config = dict(
    d_mlp=1024,
    vocab_size=939,
    norm='rmsnorm',
    rope_base=1020.0,
    bias='none',
    init_std_down=0.0,
    weight_decay=0.059,
    final_lr_fraction=0.0,
)
Each number is 128 + 32 x the weight over its row's rms, rounded and kept within 0 to 255. Layers, rows and columns count from 0. Numbers have three digits each. The size before them is the row's rms in percent of the matrix's.

# up: layer 8 MLP up, 1024x256, rms 0.117, rows 548-567, columns 128-191
# down: layer 8 MLP down (transposed), 1024x256, rms 0.111, rows 548-567, columns 128-191
up548 098:134156106127116159163151109133160199197116103113103147093111191137127122122205099047099194098079091122147136104069149141146159114141155108106178121137183140152076147169140138111125125128087086
down548 101:096159126168130100098186128098108156083118208141101136114142127140120110156097096165098061143144177170132109086171120132164094085111150169082073181081148112113122137133159131171101098154144150
up549 095:136166180094129185135069137201194131143104161095097149140079115185114160168109063116164135150117108070154126124151166119177152090115163111122164050165128089101136112124100151111101123190158076
down549 098:192223150148183139118117147094111122106106121116125155165164082131168132099114053105120111120122174192109167081143115091150058135135138186133088100082146137125108099113143140155121117145126146
up550 092:142127169142141102110119111079075127122171104152174182143114158109168087120112093094158119114072073171159152182103104111142119090090141175133183103068151172143124174161100205127099138121097107
down550 096:111127131097134124115095063126116094113107112136135112127094118074116135115092160184101157095103154189074153104143111104117137131086092112146100131171111129202085078102150104158135113100126097
up551 102:118118099127118153113156127147143097085102144130164120152174119176147104195153148129133068156154104127178104171143182129156114141134165147120163085142099102121057150138109162106179098125169100
down551 107:125119128107108123125134136150096164153078161137157130076092093153058041129111157109111141181117184119145138141108123146158122101145117156107110109172185042096081116125147093102162091135172165
up552 104:114147101106130163072177112153077087080097128157110159116141166178144144172115119143156195117112121135054135099085140178117048157161115199116122143125136083130162170123158108167126141153127084
down552 103:148089124083096129141098150153133083155091130121111144097105123149120148156069128133137134167132159130099108144161113095134193093142154123126089102161126142097150170096123151120126090115136217
up553 098:154185143092088151088164164114092141072101104109129090143105131169122178151154155151101177054116115126160143086126148191178136117107095105114126145133097177153115153166070120145163168140072110
down553 096:160134090147138107082126116071158037094122147139107163154125082202151148191127112127075136143117176114118110126127146118128108103134125105145122153085053109125097125117181080198053139138064123
up554 105:158117124078169142113093108183133111109118115138203154118109094180136107125159131155174131141138150127128109102176088135141072095107105130065162116152115095136175112059153133088124103106205109
down554 102:111089104166155078164126113141103150112102142134114118143138089122136086133167139108096092125119179177143165133176148177157118095119166154092126130206203154134185081092170131084147137105167146
up555 094:132174125109122100148206157145125080075135114131141098118109174144130160093130140064117158126117164111076128151179120144132095115134115164116102139091134136144088095084162140087169131147162086
down555 095:130173145162067115113117154140123106118169109113139122138061120112192125119150149114086130131121115096123179152110160155154104080117065111125088115076088159091108181135147154065133137088123166
up556 113:063112197091122140113133166150086125185120129116090060142104142143135138156126075052103169119084040074069135170151041164091122083104111103132122134084116148169093074157137128122080126112129087
down556 113:082093100173099107133174164170138181087158161125054158143122164071157187133158130066080138147103115184195137064119162097199096121164142117109134109124151089068138192107136115094128119111143137
up557 112:103097069112130151092153148165132061075141158146241140140196101151130118143127129131190101178116136132132137117064139130100154087065114135116153135124113133108128142167107185106143135062103115
down557 114:095106064150137155150100068093143104108089166135143127137097155189176164069168106122155081162173137064092097156115090138135170096083132139150108144133177149090193171098160162095110109145141105
up558 100:134136096166151076132152170153138145115081084083148090161156144185156143115164181126073121112143140110113105135069140114130153042143106139163174110183102119192092105093086095123125089111106103
down558 099:154116086147191120146091115128162108104119149099122146075128095069155153115118071102144162147113164058126106201126105127091080183132105168116142156129088146083152139120110182078110138075101097
up559 092:101153161068137164083162107111160125115165141116133158140125120057145150156103131099149132150105170119026143141028097141104080125129146080150092174105117148179141178121140118151159131142128117
down559 093:097132119122141150136156095117099147083120151154071128148132153138043128070106074139103093153144124127124125099202141164163150080169135102052135083141121116187102092091099119116088116111191104
up560 109:162197144180147120135163125147169093143078167120212087090110159136117159173112132121123152155043137083109197128062089096175105096125139174182161032131132086149072155152125143143143142135146181
down560 109:148092165120107118121145133109188113123110124191136105142115141133150095139116122105098089174131099123147142141143157096135145122168118091095125088059124139171138165105080106138100116167161136
up561 106:107171103153122153165132099167112113143107154103184143147119115140142194150169121122131102145107174091128180160181148106122149142059138179167148146147105121092101110150077171107097129149146119
down561 107:125122128111145111131106121161169126106108115114132155089141154076100139138116133119132126140104180158188147160137115098158101150097148118157095114166135138094160135144172115157133117125146131
up562 099:149132156142085150145179230119098187135050144060175157116181116150119102102151057141101104116089106156139207132152105123085125140132164139151089131151141136167124136128133168120100117129112172
down562 101:105077152095134093091144096139086063141199117134182092094133126132225125128147123139073158162095098127141106194137113116124141126117097173132191135201139131158131101097143032110073180126120155
up563 107:136146129146139138166119116152137167137088115106109132061094146145125176090143144132117136128190158139086127100118103130172140101133173113128075131109092132180081153080142131165135095165141102
down563 101:116092084118137116137156164203074125097133118086156155160146142098111172221132131125152110140123139114146160130094113107122168130135125126111117120134207117119117162156127142114122135117109149
up564 094:142106084159158092161107147151138137151156111124098180128184089121158153185113148137138114136121107124128100154106118124133145083139100196139168133103136104191168121090147140146097182034108135
down564 090:118112131117133083115178094094176099109143131190083126100174142127154105115141072171129095140099226169141123107153141183165137168139146065079171136170146139057122092133157091131100135118153116
up565 108:082089118184137141109105079104119102116079118131176076163162153169194109205103068127123074150093172100107098092105094180159067111139121175131059133151122133138137110091107090116085160153153122
down565 108:116082114140111090105134116122135082126111127108083150119137127064147163128145118134138147175123180119116134111127073075125164120136112176193077122116158091141149172078086191130149173125095182
up566 101:134191114159134165091122156113190171072094064098157120140161082113167090128112123140104113180125117096075157151139088125139131139112137101078104101093068122113113151186087132117183106105165136
down566 103:128127136084175115114128185143087197093183126097146164098171162131140126119062131121100131092076094129131132152131129181142164103160240163098114107119059061061123132101141094169153153165155130
up567 107:181121108150128117137104206100151137128088139117169112112156159127186162120120129088161121169107082142134157095177174193149118123145140149139087111163136080124126092101144113103096217140138111
down567 114:126140153091153174164155100156130187110124151171182105134126092173051152185118079137131132159125192198104152152161073155134133088161110100116080160160076140091062086161113169236163105124119104